python train.py --n_layer=9 --d_model=224 --n_head=4 --n_kv_head=4 --head_dim=64 --d_mlp=896 --vocab_size=8192 --activation="relu" --norm="layernorm" --norm_place="pre" --norm_eps=1e-06 --positions="learned+rope" --rope_base=10000.0 --rope_fraction=1.0 --qk_norm=false --attn_scale=0.125 --bias="none" --tie_embeddings=false --parallel_block=false --init="uniform" --init_std_qkv=0.0389 --init_std_o=0.00858 --init_std_up=0.0389 --init_std_down=0.00458 --optimizer="adamw" --lr=0.00114 --beta1=0.95 --beta2=0.99 --weight_decay=0.073 --lr_head=0.00545 --grad_clip=1.0 --warmup_steps=338 --schedule="wsd" --decay_fraction=0.855 --decay_shape="linear" --final_lr_fraction=0.02 --batch_tokens=[8192, 16384, 24576] --seq_len=1024 --doc_mask=false --z_loss=0.0001 --train_tokens=140000000 --steps=8856 --dataset="wikipedia_en"
Each number is 500 + 50 x the weight over the matrix's rms, rounded and kept within 0 to 999. Layers, rows and columns count from 0. Numbers have three digits each.

# down: layer 4 MLP down (transposed), 896x224, rms 0.0608, rows 589-619, columns 0-223
# up: layer 4 MLP up, 896x224, rms 0.0712, rows 590-620, columns 0-223
down589:487357567400464528395363458571482482532479506514488467491518555450449373460414559486436474528555513543508612491593528431423601498496460403510512461510528597549482339449485566384537552531577552505552433552553505402548519586574465415489428483571642611408517457447580525528418522509427503548537389390451504556531485609458562493452492493480543452514517500563549480465540366538440454511455486548471554657432584749500470581553523590472437401486519499550544512381460486370464432586403561592588337499465532519501433509511541483579419457538415506605518488530585482521520440485415568571547375477422494494560510602603518504495465506510551585517520436461488517422562488482512520448404
up590:496501535486502539467539506506537465415495529570493552529554524582587594450461479394589496445599579620495451605566432482512541338415493553497403469571611572555485582512576421531544449399486423455545522546581482579465394417458494607443400525510379301490442484608495492449527512545530432428469495536618436491499394432540564547426478528484556423579617591506415599414500576487489526406546604483546463468458466526412371336494454428527485486574460443461417630541506559596547529510436537474418475529535465577396508537525486476500484447444523511480379544494482475478411514594561633428495568624523426493601425583594527399452495567321505482520471333537449518364475573555500509466621
down590:549536494480577559472516598520534375402589450629579471453389440527558532474607467540558548529490301419500501469463529466453519482402473571588421536516444431507453457505493485517536438445473488491488538593522511559442494501539473441547461486526355460538523498531487522454424461484509560528549564416542518645417433536418393543600504417411376564547469506515405560496530704482597539517520484568486573764570619440483522523488451431540609585560477435406501533430611440529508526485541475484429457504448516405433392506573520501443500484489615485434544480532462666531498411449528485493458548493478497518428505520408563551453392383520446386436497545567555543555514489661480520608538
up591:441580401545522562519493593467500444541497514492514497448563673563579504627471562561421419682511519581505498567438531422486434414412520567426440444549478404679510535523456553559539495501471498519455598459493570564410404550521527514456483374528429460404501534497546507483450539535489451532481518448529441476461497441533529432542567411485489416397502493537414472442474510534469502554453446516510472435497434509431473511451478503517495507433502451465435519360519545542605534474482471432531543461676483533518422530532429486486538413479480499542582511492462509464470500519643510523489567466507490489496568529456542508510563447486514459536514498519477507526514600458523476582515
down591:550634440551517558471438592449376467523436425415497550333473433519569566434462576505566574464557428429453465514401457459421577440484552611440438559405473553457557521469612549567482513518548392476543455467378503445443488579552505430514480468504484407523560483588482512513516487579544487535496653571554537511498421453537444390627502582467528469447505522455553514408501507507560508474500469458449507474553517495430551454539412522502604614471546511417496504464524448472591478561545503451471497435424478409497448657591559569367538553444476624419544435506458627450467565516499477517491532510499485530469500418450555591506472452546436537469463469580650544523561454488355399560449
up592:411528470479509509487542503528538470537549491535520556488554599511533443501514482481506489503532538520581495504456536527517465418473498496489505465494528509489494568530527535500486537513523524503478532507573472509459451479523461534478498538581448509427501543536590447496537568503493499490540538472455457433452494543485545453510543507489496434547530488539498489480458532457487556469537496480546558467527507483451455449502547503552488485479486545510528480449473515518549515456539502509464481522552521541519455532514537461544512393531544527511523585502524527531515495496538582461539489458502496535473515526463530499450602457450531482531486539496465459516543564513438517495552
down592:521509479517493495475470480462489415517484481524493480519461486507494493478499517495497520494515513473495528496500489501515544541517483525485518495505476499509549504487550473499524498489467481472510482460505521467496480527471522479508490450468484500539506507497484677496488488542516490509501540536517530528507476467537467466549500520375476499480508498516527521447512496498524486498481500529494496606538522552499527508497500497467528511533489484486486511509536588495515519505471474441529458495475478475495497549535467518512494513468467545504493467514473504509496529490485474541487489531500507475589498481503518511479493509501509564492499491499522551476461459468498462518430
up593:486519493479510507502506477490511497489545493496515496502497495509496519493492506469485517542503446483508487467508499518489480467487549522485517461492519510512500511475477523473479498477510518519487517569498475544478475514488482492570473473498489493459508509536536464492482513452459472487484477476482518511501481483509507504482498482552470475484486508494482519482518492510481532480516491506509483461492518515493482508449515448500487498495504533491520527471500504501482492484513508498458530510489533550524430490534491493470489496523551507502469522523484538489487476484500526505501509505493497482491473511472488500491517490501470476472511487541447445529504501485518518487509
down593:503485512499496504498505500515489507496489495501501497504504489498474500497504501499503509493483505497496496491497494501495505498500501511502502500503495503506502496498508487496499504496492501502501496502514513500499507520498515501507516499509504495488489522495495513479504489507506512501497497509495499493497498505510504492494485498505484498493492507495505504498504502508505498504507495503487503504500489514497499502502493510504513507502503486514521499495515486500487508500496502496504505504501493497504502503502494517497501517501504501507506494505491504513489490505497502499484508504496505515488500504502500516513505503495496495508498501502503502488495502516512499511485
up594:477490465451492541508528491566573469501516530484503516497530491508493526482503529477478496506495542523550512526528504464497500509475527511493531474510481546473486537482470480513517493499534513504527496545502509518466515467550511465516460515549454512436483531534514486529474530519498455495523490524504492493467497540524532492487487503509522488544477532520500477535503569497505498509553465485534483419523504519494506428494557505527460517480492550494519454471479480539514521430517510493506489497528488535495474488518498459503495439487526472467481497505495480506493489489506536469520511483545526439480493484538506463509508504518493502484480504513481486499525525503487483442495
down594:514510509521507489505505504506484546484463481510499498506524502481471488504535526500572489497492491502481509496503492486534498484507465492491501516495481518493501481504519506500490498484520480485494505463529509470523485532492523489504512493477519501561501502445493524465519474515491526520503516519515504518483472488512508487460484502478503514486482494473503530527512491504526499501489509503507503515507486512506491523504490485492530477531499486485511502508495486488518455483522459525522519496481486451473500536485520481501469515489498524530512535495498536502508507507485484513491515526483474503490505484466508495537491502481490496512490503475522526513485494470504503514484
up595:422426444527563515547471604447470414537476470531539583448583611545586515558506511533507438628537622560550432564568512462543476441422432520489484432541461492576514511500482510496550461482530497511528622451414573549464455488503521529408441562574499493409459532501553524545397575553522385540515536481455376443480495399431585519469592474466599514381498557507442477452546500452541467480524550426556445468490495499472464404544485587487443436491574542557395563498477579561551517498492561505540499454530474441455456575593431510544468454514480584562518569452562543523619526523572619530534573541551461485449471499476511503561577523507418464562432477428460485520489605499537441574517
down595:565616483501506498410477529493436495499437488433412515480522509465478532510543534495545570482584481485495499534373462492513525526453503502558535557404458613577485489529474541550483580377480424467530438423470384451476476499506499418545489377492437459524552418489558560496561614470588579501495687571542518552551463520508538388514461544456483484586504473483608496516500544534531456451423421550505490458578550437443620470524489428455576438496547409491504552358515484450515565449551540373521528484473443531444368581590395507453560539389531536463566468530391521504559499596521480550510561460568519441521523487441469526474528497542465553534481471513584512524521488461448408603540
up596:498479453469491529482503471497544510511491514477521497521499512494504493479532460469475498523489530506539548501478510493533493479498509499563533523454555481516469547471480512495498497477511470483526477576513449523498479491492519503492480512541503479474509443515541500469474510518469486473504469499501522434439485491521516512494497468533517506479504481513525521538540483514498491499489498490538498421474505478505463484471487449456463495478517513482487484456474486541557502480550504463461506459501535541485501507523527483526506468567519543487480526489557488505503457494500521528504493445503496501494536564485479499455522493519489506488487506503446425461528530526438491470500
down596:505511514533520497506501473472463476486512525484475447502535472495533510502520494502510466505507504494505481495510472514515541493478532509489503490483483516502465473501494489522493490495506483503509492510520500495511506490496492487491482500505493533512502490511558485479470489519518537455516514505501502504523470541501483502513512497529473509526517500501501449513497490537511502485526497504486517487529538539523497511494491486485491490519528469510493495475516425501491475499480488514503526561490515477518502486480532504497515485499505481500503493493493530506498496447537472475495514511517520424468521482454489490512508528519490494489488542510503514495508512518504497488496
up597:447473517528554488439521543501516517509492530487484519470551525534499498495521421468473534511468512515525493493523510486477493457526530510518526469497505519514509520488509489538515559473507485521505462553527501510501454503517500484522456503505440485454526480530534464549518495516465511491532463527501501463446474465529547477492508436570520495446552514515474471554531555463478507545449503499550459489549512470444472490478514475479487528511494497477475491437471521540524551505510551511466507505558548490492467498519498484544505449534547542461442499490526507509502482539497538481481493479496480559516489509490496504515512506529535475535497511544487444504523523473477475503521
down597:498475496555473484507492498512507521497470505516526510469497506517484482458517486517492508502538499502486495485502502500495517516483513518486498545487514527501521496484500518503477486529531490527489508500506468514490504483502509495517492468495525500485503510508476526474480491502493502516470472551502511497496481492470482502524484502476479527501506501493517498492504473476504537527493498515485500534503474476522512464507488512517482497499478499508498484494508478485508487491487485509500473504489484486485517507508498530502497521489476463516540507504531481480510481502504511488493476523521501482516498478463467511512498528484506522516510505493513533477519511518532512509473
up598:492544516492489444497523452547530527514552567501484494532487522542546515441479488487489518494482474520537477485516529561482454483484524517505520480479510512484455528510499512475471503503521493496479459554490555543470466535513514486531504511505492516472513459561546456463504518490488493455522498449513511491451482480502579496513495496499537492484524448489498477560559517482463474447472453469591553449467519489478459521495530496492483494495501487540551480508501513524492482472519498480471483527515531540494444434507444455535499501549514496507498502501491519480508518518487522535485501526494502485505497504505512504427520524506511460492517525518445468472494536519499490444545
down598:489488495499494482493491481502514494498517465519484506493489493492513493495484511467473501506496519467510479492489495487485503489535528516520499492474489496514515479493508501514498522509509516502509531509482487517516514508494493509510476508515498499492498512515496489464484522483530458516481505527503489531527497504513492514506497507470516519482492493500472501496498494552490479504498506492497489532486519504504488515520492505497503500486497476533505497502509491518485471471465493491473500478493491485501527522504502518502520526473476509498512496465532507532497497498520501508528523515506495477485509494514531481510498510490477456502502505485513519493504494512491520493496
up599:516548507500504542487554642470437411584471553559498481498489430484495533525428487427564488537466485409482525472495552485492490386536512479497572536528499407497539529501572495485483481568538465586537549446508539514478532552480558470439477558493417419490551435572643485515564446502520460453523462463568415452444514577497510418475485440483498499500463504486467514459613505538441559504517484581541486433552496497445512541404547496467482522478540518491486539551411542558494579525534585554499552526637540510481440557458452599465562501462508559507534485470459453528621477506560444508442532427555369427421472493548461489465562449476428502469553508462475410492463521513510495559607
down599:561423477496593563418452396645525502483552570547602564467421536466501492473503557535451511511577511543508548480474568574497539513470471451415377480611475492468487459523557543491445461581545389511479453485515498415486377599562396459500510544555529439478469426437495456471496449511444437514466561440541380492474539497474545502499544493457516573527519515545498532516489394468463449482476331442451548524422457557510549534526463579478497504500484524557532478539558492508506475560513495515471466545517468509582566525522473438519522472464415506417490502520487525536330425526489507532551536636580422527526531550491518499579481446405488562608439401498501456471591509535555518461395
up600:500593453551514491551478372513490485512612478549399504489525549480439538503472532440444408571450477496545470590502607504519474457421535554539556442486415557505537415455503560477471513434536445549483609583551508458649537499570521498492451499459463544531399424467485497485591442444486511496604653485405518453428400512467658558621497486601539483472482395554511501560494486526426546459604527463555610474432456479489444586481495476496432530434445498475399498494527521501541471465522465554527572543608505526631421447429538443463508536564571430514532628643427543458525540553548450440430494504460528506517451507411551525376585489427545476518504529485537481624555560561474450503514
down600:484417525424481432573571516524453503543434462552391486488491500535420441483545498557654580488538503420577433434434443548565528563520534394401548542366523502562488483506558622457453491541544604529531572461399650503523551470423443526567575573482509519486534389497519476466447552519514533504448460581482505484608536378405526446469543532481464595533386577486581485570570452532468457473444492460462544563540507435608499463467507543606425591438518436495478460420572513482446515549460502511547490540512409536536441439530456529498489548480459433707447453483460512530472462467519416497530448454434447532589495438448341537464477592559369423539595629516514516596593531478511446487541
up601:529487446509505476517495436585511574518555609482519541455517437516513437573557540438487404453571417498472624483417563570490596550450479538597502546555588552563405488546555452525451395412500522527409486603463467556622534421585547577499388466561526573448463579536528491527499482410559467548468586425437645441406534593451498425422574469598412533547502449427470452327582571511423481554441552434734580417452475468438459482569571501525424472436456494474459475532474421467517407535652618427525583570553574529458447536431446498510521439541571409433424448533595579505445451522554503453394389589451491605385440490488562408560493466455485480457506531520513510521496503538487485445515
down601:649513583496448548590498416543533443595551367506539419628418355559585434516485547532600658506618426460517375572596466562449456596511521475458570532530639553507464412478638501484541334400438601554596455508492693381335540587442485555508539572498362438388467487461368492536559558650552458494642557395482438575459464425510476570418542565612425665592526453533617548555439602476541455553416592565454536507562507553344627464543336445593480514541438380531459499502568585501559457549525377596357386401366611420573437542488584563595511506442471391590383316464425573500494507556493513412437347496499477484412391436468577469467499462568419476388500552519477585527376503482537506415619
up602:506515467479512498513488498501565499509546525487509521528493535490505489465509448461466515493509525561559518524496475514481501513475552489534493522514530479519501489523446493503488529474483490476516490544469489487513482481490489523556512536502509510475520515571551504538506519472471478497515538525478510483468477483521532520489512470536508510470514476517473501499522496508491483509496481515530529438496544481466492517499497491495477503511489504492482466475506492522493503481496545498517505484528515528489504463489495483556515454499524497488501504485474489514501506499531522472486479489483510500494452552534493511459509493512505482499507480482513493491495500502473510477553
down602:502500492478505513508505495503493492497503493487509501505498488502498507507495503506497502507510502497487503493500489507497504502505493497506502485496497502486509499500512495500505506502516483510495504500506505490505492503506512498503502494506510497509501509493499498493494493489500496499496496498504509506503509506498502500503496508503487495500493517502509504490521492494497483506501497504499480507506497508504494494508504496500505510502493502516504498495501497512501498491511502499493499495493501508491507513498502504505508510494499506503515495507500487500505500503505500497487499500509517500507505499500503508506521504491504496505481499500507512495478498494503498490489
up603:485468496488511527503485478495550457502543533491482508499497526485451516519506502476508510458518540486523505532510516495514455477462553506521556496487515486492499515469476493512489498470516479484522488516527493540485508475510523500512508525534476478517475506537552502465501512511479521531520494487481497485460478489490571495493489498515509511513502527519483507473495547475478549507522501514535501425508510463464497484461508482467518485501465486529485519493455527479529496471486563475515467505512521559511442476502504511496511456485497493480495488516511498542508479528502498478521493470493531487462485552540494523523556478503548505470481505525461463471537489515488467484552
down603:502506504496521495513513515494488532505507494508483496487493502488511498507491481505505487508498507492506495479508506510500488506507495499491490489515499502496507495494505486516499504514481499492503483505497495494504507486508488512486513509497508505509493498502499490495514499514505501508517502503508500483495504530488492500500500507492513514487500490489517500498504494512509499488507500489496497505501502506487489495503511496510496508505501509498495502502505499486497485494496496502495514512494506487521514499502503496504491493495482512490511502487504483490500496510509493502507506494509497479502505503499509515510508497509487502497504496503514495493507508497491491490499
up604:501510503482490545493489490497554486502480521525536512561541507510472479515459492509491503494502505496503508481462498496526518477475539480491487507514548454533482510501501519518459512497520538486486497552474496526460472450516458475504511513519436461467488475548537459516517530465466492488568505538492501521506498471507515492516544508500470460492514473527499487501498538511536509514480476478498508472498522484524508468489498448487478510516484470484526515491515477527550525498528582511466494499568508545523454494512479502521491491556535540483473487488526521523494510502556528476489506483493506514481477512561540497506589523484476455493534482512448433514512507512476499493544
down604:486510487496461505508479507506480500500503481470503509487451522512531518497485481510492484472513482513489485507510527483505487460502457452485487495480535496493500489512514495499490472501503513498533459492466530517530524509479493493495497473495523516482471503509509511502520468515500517504518565467500512492475483493503511522466494500472505509483472532485480504479521463496474504475522475520537510525489509518531513540507516552519496477495531483518502509513508496518493459514502481476488521477483503491494509510485528521482502491503435505486486509505511511472485504498532513502517501506499526474496510487505494515511491471510501525519456518506518497496489496506465509476494
up605:510559489467479513490488500510554492518495538469508511483558516474475434494508486523466468516510503489545482491456517468496499459498498446484485465507525501476511525514487537512508575508503530478544547537505471525483484480521475539514531463573427504482482501599519475542454480474477525505501555478508492522472505482510498487507484446534451489496490524499495487495500543499515510497488475449541519461452515526432491524468505477536492484482475519460483518488508560480497500500491581499480531480499518508517482503500449422496495451498487529483456540499504548505503475535523490455490506509539537540498527551489493487479517493538480486484486523525479455523493486502499510502511
down605:515499533510510489491487500493496503507521503508487489530496479495482497533520511492486503480504501496507494479477502516500512478480512494493533509492501483458486487505487487507494472519506506504506513491514497517507494529512498492508499493493512506509529501510501506492506493529506534480489491519491503481511494490504505487494504494508494503488523517474500500522484483521509515508504494505514497527482444505484511506454495523495488487508498487494502505515510504498511512497514512492512493490492492469483514489510495499488517488474503509484497510498488524495502498508508521520494477484510487482492497514481511505482483514498491496480543505498485484510508493507510500495501
up606:474557477490419472571582523485509522491527444494513599464558550541511356540548508559446599542583493578487474581435580499544490446448553401518505478465517525561482595438416536464580508583510514555554396468432441624441358525482444508584424449504450529491553558549516443316478458561440490400481537534419456441546533515523470607415378451567551438518558579522521433450543533497411466495488419423487522461492497476487582543563522464466511439473508408492605496396485435511430585478558530391503574518431442534511508473576419409539565430520494533520411568456514511472632506483538504480471498315560458408546484555400474452508550562450500489589465560491478448415582464593521552501561
down606:459516554521544578449389509536601571547525497520555358622446487398513557459432484543432406567513494442552580418578435418508444503560511493448532452368504447503462479454440530509519466541581424496474475497438582528505598511546496548545515573438634497476471468531527599516421450533588582488657393439593520524506497497561483409420420548435413506481461419516440505420532353478551476444618507484595491716498521553560471531475520506440492529478595603423516545533548478502462426534437442524547539426559458430417494483473507519434440500478473496488547444521564470473566507546451500449494438574443480541495561526577536508443431510450503565476525354523538539518512509554432534451441
up607:507541502447512428358573488502588523600495551402576504515496475495470503492429385404464609581552413513510558496513504471520461514531465624518506577433610554522540537584536336511500556558458458529392510691576413586570508528480449419516459524486540476536492473565470471528471475312433486432423551590498580450465491545472499491505562524493509507691573414483420366423545539440469625503479584459574643476501400505339455565406529466559483636594484519495544538425528535467507453490556537526414549531528546498594408446501580457568474576559533501477514672493601512465532431456388527463404431534474487500536529483433492495435577503440572553479524407516437455538448482499442468388480
down607:570544512431510469494432560470436515510515476496496537504630577494495589551456541612514401573545599480445464489361525569506584477487543456473422472472539469471442405462432553598415412528470467560495530412535476458440479478590406542530506534594487505408563500527465388453433488530485514540546608563542422429496525440592550470432494472473606488395438597484635486458557357584480443415501414510452558756562513364376476482576409508575482454503442458589426446500470457454567593470539476405528507458522397495564552571536479510504580510435438487449538476550301540508438515571528578499536537577552489541419507574526468422513443490445510512569492577522473611489501649437503466516499
up608:513508486519536507511517497525553517503529536510495482502497510521479485521484490507504516482474520511551491503526473505526483486490521542524513518535543484478505531500522490462473530521476529515511476548556494572495473508511484482472492490526478487476509481528515483499515498522483496497512501503503481504469505496515490484524507505544473477518543501520459495529489492495501520490519474473525533465522458499487500523502537467486465505483479542504521489498501492491495500476519516471453470510523484512501452509496521465514482492538523482519502528487507478500494500488539492502534521501507504497480460506476484510489517491463485508502465509532504456504479552500497507480520
down608:518494506497506503492493505512497505511500501502510493488495493497500505498503500497501500513505494499493493497499493487496505494497508506507488492498496503497503491503510500511492503491499498505498498497501506500510506489498500500500490499503503497500499501499499508494502480500502497497504505493503499507500498504504493496501507511498502496505498503503505507503499493505508496509509504494498505505499491502503495501503505493505492506500503502497498496499497485500486493498495504503504498499498493507508507516498509509488503494500501500495498490493495499500493495495509499497495511508501506492491503513509494504494506498503501493499496507502519509492505502505503501491490
up609:461434513390507454472537622513490535464506487404453537477625505518538467560535512476508451541507426544548519490586480543452521519536471446654453509476425616568457488532492491522610505368490427482549569527597451517381498627501418527491498434668484433483463462521548514383530512487512564477611461517584435374487459518465614538501534482488447436537583531620421429442519531447603560540474567438627577472504444362527568454540467439481511565425516527551488551374464519409528608502495581350502441515471479493573519405573468522635532454468483550327420527539431434517428510528435499460548462504518442550503558556584449470439541467440522535541386488450430491408557498571476513559517
down609:467406538528456504527487491451469571499485426491595577526509469360536558532449559555450443505472434511457529521405523511505527586566473493458425384492351447490463429496573542539559501505430530564509513482541471478503606566445572472507567440498543492489485488540541438443496348538528532630526518480615480545496449597466481513498472556403530518459495563528431557424447304563439512373567471508586509651514463519544489525485627554490485468497517614507470548498401510491420449628515542464560505467570426515470559464565525551547361550390491448374516476567536342539487469423521530478449494398518528455625555501541562561528510449432473582449473471455579453612391532443572584498389
up610:379561280553560502532527519530579507387616500560562509556460533488518484555472413512480456600460552433474454391532483403447490362413576581594426503542580475525491568549562562503461656533421470472471556619533493477438464461421474511521501445481416546454458535497619493457633513437440524505613588562455486516476570523475499515458514459554486528522483537461414424411538463475521530530489503482545531446519544454561587463498518470489520551450471465563419444380428582589570472533512455512441511360563557458375474588460489490415474498490544496426540568395476564462435452536529616421571446501496530481479478432502481518453646529536410551428543456511530504504394473529447499577455
down610:523466562506532556490473456530470643502467513489469475461541549539380358593578559519481472506518542582416470538374588526560544505467513462592688503488388515609500458410518404479492551531424524360507722561534535514492425529576513469520532489583682580598538470598483479327464482462474543567361442434521483368629565576430459313557571428518378523438560558360528584419485487594515472603456533583438544612597483497599536533472404597386478459358443384584487542451386500466491527394477584602416480549506541533601603494501364573548484590585469532441423478540602493500522439580330539592454484393542536440334525412504418420595504571407455459506545465487544569436463429459465330483517
up611:448456398588527611473398541539480488474470441606469579584531448586578441441461371436597432432494511571551483479544501409428500464530555572438491471496487476547374493429511482375483516560456611503459489624548404559542534533531458492462595498507442510432406578559522503479575531402523434480482532502447428515475527422525599450400462470543505609428461489472434493550456548397447542368582497587551624430547515505460529448537590510610414588406551487528496483506582570634462422506508550448492539342488549521525433516520496382617451558512535552557503604509494487578431516536554481528536320515481442391436487498632589569491589443588504518533586524485494481525410541474465488402475
down611:534568449542633458513419577498385605507417543464433366527717424499437429487585452580438368468461396497525541525509570404440470430568552555447465520609426474519578609441472500556528596674506581412416523467484524406526307483542487560551525534520513543418502534553496626368540428557552596544446651538501599327529505509601420470400490514555400461514509479399594383457570461395488456428487446514428554409534477572478535494549533445498538317429357464513489550458511466500383566418522560441548473510423553531402766392480476372655530550558518491535416554393545589426497484553496484498527537497535543521547519503468639514445530467613583454650493462499422588500586442523532479401493
up612:520655440571465585418499610513532440420499469447517499439557482447516571491470572456493454407594447480503507547511559514518476486559626512500492528350573448511433541445501580539455507384409485385460535515360446635353499416545470527498506517513339458440511546608476505464535378561501482489609619562620597497514400456543541542424597399534457436482511557536454509435496599431471585422503488513552605426551450421427541426500524439567514480545521506458495600549556441442571498459385580362440582489560435504507458564621459452507496528463498502455473439462528513572410519564579513362481554416442472580513405571501541488524464494548501516492383548455525456575554459520499552473525
down612:377484580534487492581445504557552434608517521556518511354453527495408422440468507600470565512435526473471573444591521551470505459521447474546511509531459516503594456492661374498600454522473468520527570543498563447563490524475431500583565486435534636488482502508398506511489488479490408538518462399443468528464545545388482387567477479382478564512467540505442423527474540485488449552451501569559543828474559482563442578464496528566664563521546478517503479553532533536477346580497365558470472417439396548570490484470510561536561470512347454516528569444531574539486407436429500473584467538449462567572464545537469507474390481509531432468597575487467453483432430658455417534631
up613:551447535474474484562518565492491511422501561635546418476547437613545513434479415434530467601495411436548435523510569511528496484476493464553503421412564537483518517473514541491420519401413508463546451659556572552439479526487502555477455557496412524498387534534535494537524532556374421513472478436493467481408415532534561501470524393473589596527560566502533477569585553489452451436467557478616616493429564619518427474441430503344435427502540429513401507468463571529460410556525486492521561486524603492505377490452603441514550518508614615437376537512576474480536467490450583504517487420482471484534517502446543512495479461494572496551431436567479438529500514623481534494568
down613:525471508507498504564610523560318616579376489554454553488479444490477522584548458549550443507465429517419482573505581488478599459582453454522404502527448475475556304406517577511498545470518470463537416507505511530479439620518466547537587490415680496521503554392483490530575608549396604497539520515532567482522471457498484574439454488469478578538481479421569436450455414394467536536477447515457497547445493567565601593472578545422520499417526457546504547507427483487433499506537351554581480474467423462513582551481491497575552494476463400499428310477516471532411397544553534465473529561516578420553524506530556547600451516510479587520451524593432503483428500502517546416408
up614:466488445513524534502545513514507525481528522510523476488483506515496539514542520489481554526546491486536503492526488519503484477474501506513551520503505489484469514544529449511506543466480499496507474507514482523498463495554465491510524499530457512460515449539540499468507551474520472512492481460510516506468482491522541521492522478534506479537535522459510523559525521513517479486501461458523510439519534463450493521453500486532483522493500486567507505505482464518479456449532522476483455456510505556503502500479505432468500503513508538491520564472517485568524511459532503483528475507484508524504474504511496482472494462508503485484507499520467437502533527518510456471529
down614:496494503477503522521511513487510513490481496501499515482501507498503509485493507489509496518507503517468490490490501500474496503476492503508507508527473506494513517526519492519523519497464495489488510493461473503499486489490522508495499519529517495518516501499512508512482505515526512498491508510504505491513501509502483508501498509495478501496497499492491492482501510496509517483510508510485477524501520502482518487473502517497504513484484513496515493517522483508524509525492505514501503501478503483471501525502496510498496503493506482527501500506504512487494486489482514486490506492496494523510502481491503519508498507497468505519489495510500515493514489514460490491505
up615:487488446523524547514517515513507476485577537468478529487508530509508536496494475488502503575489503480575529487486513543527504460446525555552502483449511495522473504530511477538441560477534552488478509515557460497475484469500524499492447484514450485488543461531520461502507516477435502445549468538505536511504477526498541498520495467522502506509518490503485480547499527521503511502521445500514511466522538502486470460468486488512442498513529505511502530478526526517500546452482557509473562485523531504508432468526510476497483453534539470445516491488514551476494440482531493473516509466549451521499464477487517508492523470484512446502458533496449418463531558486500481521498
down615:507499519497484500521491470540492511509528538443526451477534523471531468525500517513469494482497515468509506571512478499522478436497503486473541471465482522486504518497486525511505541466476520506509484476504490510487493526488531488488510452495515497495478535490504509486521469514484476483492508494483498475504494569514508487512511471480504502509523508474515475531448469491487517469544486553526497490527486507528516489506507480503493504483560529511552494472485461506462530511508510495488516513500508491496502449460491476570515511504474507533523482479478494494520525474553531523501465529511540484518516515487489477520518482494560465488532503498469459525498512508497497487487
up616:514494507445529534482557445535540396441547602438495436451421525527508501528513422444521491554411581529534588426629543633509416477469495469451464427528584481452536576477514562532395608579551518575479477478569482498530441455504530567473500448492418525409577485547510527570564502512438461497468460469472509497450509513486572539495521441500332463580598471527385503522385525542530517587605412434476511521481432582409515503382554505501464572459466532498457539488457566615614555531546512547437530398483516482495484465448409580577559521481483469537523511568463510439479521542567565435470512528447449500518417496483616409539542505446471552511504482555472467466493491513547541491571
down616:517516574535502510562579468454510448522466462578508534542497441484524547525480467551439548501484553483493551477557490535455518542580491490454584458532491469496522443542550470535454439524463452544464438471504500511517461395510498560438604504434501526532448496413392630500476424484502480545489516460455491576498561562560491477497506537495535598447533558536483462595450430514550495486574567580519526635451535480592462525473578546456406406548481453388436517442582606492418464537521501535555446432471432488414514518467443505473453533484437523507455495483555470544493553476509467475545460595570425448447474506449457522446542483568493479431568460474585508528479473522470490620456
up617:494428473498516547607526503449544535541522488512408411493521530456505464583477524548546486549588495615541470543399443470477529508466526575464455503604475441440436558529541461562559540541498507496584527520477439508610416357579496558492488557545494596463487560494533348561548534462373422438514527411603430537538467592490495524500506509572497593508474466539534468375544503539500425499567388507515465455572557531460441435432612471592503573470476510404439435546504504653479574333583635470437545531553555524499535513396440545477527516451518527514477528451504595610575418498576525465407512520441471506479378493510554601406520444606504431520524509531384457455549593467397472520497
down617:413581513461464392528488566630489565553528412528491572525517428569496526483464496499556463445443502381513542506527560574591487581483495495500522375511576476589530460544602598476528454560519513533452578426499589566479500486431467519559542444558539380563487502543453443554364462598508425549486329585459432599554508472470485442511503504472533589389463522473436389554488419546494521529456507523476510639515459555540498535581576636476444444491532617518507473521438575424449375566543386629474451469409567495561555532488435503506449508423469503571464444433569387420393579457474481546429490421481464488568545545481547452471572555439529522527551358499566509486488450467506662465505
up618:462522504473489457503513486540531476515546561533446498536501514486491495507490469444492536472484535497510517499515525474528471475484541500501500523494475492463474470548506523458499543496455512496494478523559482495499494542500483461543507522515490497426499540514542472545522568440463430470473528485490510474492508472461544482471484484533530488464513507580518496510500533483513523479487489488485534455489449483458468486518539502476452520498526455493466477503500572474494580445482496491475480481567498491494508459506487543513491449513516512512532526521493493484467488501490495454503459486540488546474478507521513474484568479460517453482479492560480452463507542478523459527506
down618:516492528496501529524475505491452488500484509497492498490493506496534508511480512490499495507454516491502506508522501493478502550493508490493521502506499490503532536502499509488513483535492499529526484494506499522565506507497514480466479534525535496494484511492511499523492485505522513501501501485497501521498496485514487486496483524455469493507489482463510506513494475484504500478476525499546476531559490479468499481477554467553524486490504500508509493502481528490487491503468510530519474519462477504510511528511507456487515497504464471479530468526494477511525510466488463449504529506507512498504496469483485518515531513505491505488501503505554515480490468466484466517463
up619:495507447468495538459555469656565544520512568587542540519539574389478426410495435507370460497541607386472532557489569665474468403474465532551440477463540477487519542388468427581579526471551603554547370593489471482605553533560513391521570671492473429408531380454564490410417500456517453448397442424458502495544474490441519587577493438520370435414621518376560468500503459560598462464561462549593512457642454379528501460498413528483430551508581623511558435410527579558536574452529601466467466454463517492525552502447518426513468562509542569578555442477577600440439467529533567506509473441512504497601537499580465425480546544479466503385431573562407428474511461452442401611498
down619:560560519527465590534562485576452501543382470548454520485619541430416359471488605450496467428505503484380478479520545531398644465412407492536475527445528545537537513516603479485516445308499555394523435425402519502494479624444547396479459561551568422550555556443460578564486582428605621548365495521440656456613506446449487498428511408470557490493516438381573557490475375490595458579485454551512475581495451422608556511547410604460492533501511582428661396419662502492583462447439578425492558440420443480456464494559509445537485524429441521624513510587666564537422412446375425593496545542479545484446379459506510526538518506454428520466399603517427553545521493556463460654478
up620:510483503501487479497506519508526470472488534525490482472511496550524511530509510503493471512521520519542527495518539526509479483480532531528523497486524520499508539494473484472495535493515526494521492538537523550490486513511452472512478510540496507504458489561547482494487493509500520490515490508525505459464501501500492506485521433523493469487513474509543475472549499499494545551495507490516474471538494501474487463459532488512498543522500488490479474472440515446495541497539520470468487504520518522512445497506526468523481458492533508486512523501480470488527474536551525467452506525531490483448469508499524484448540451468523444476513520534501470484479511466487474473514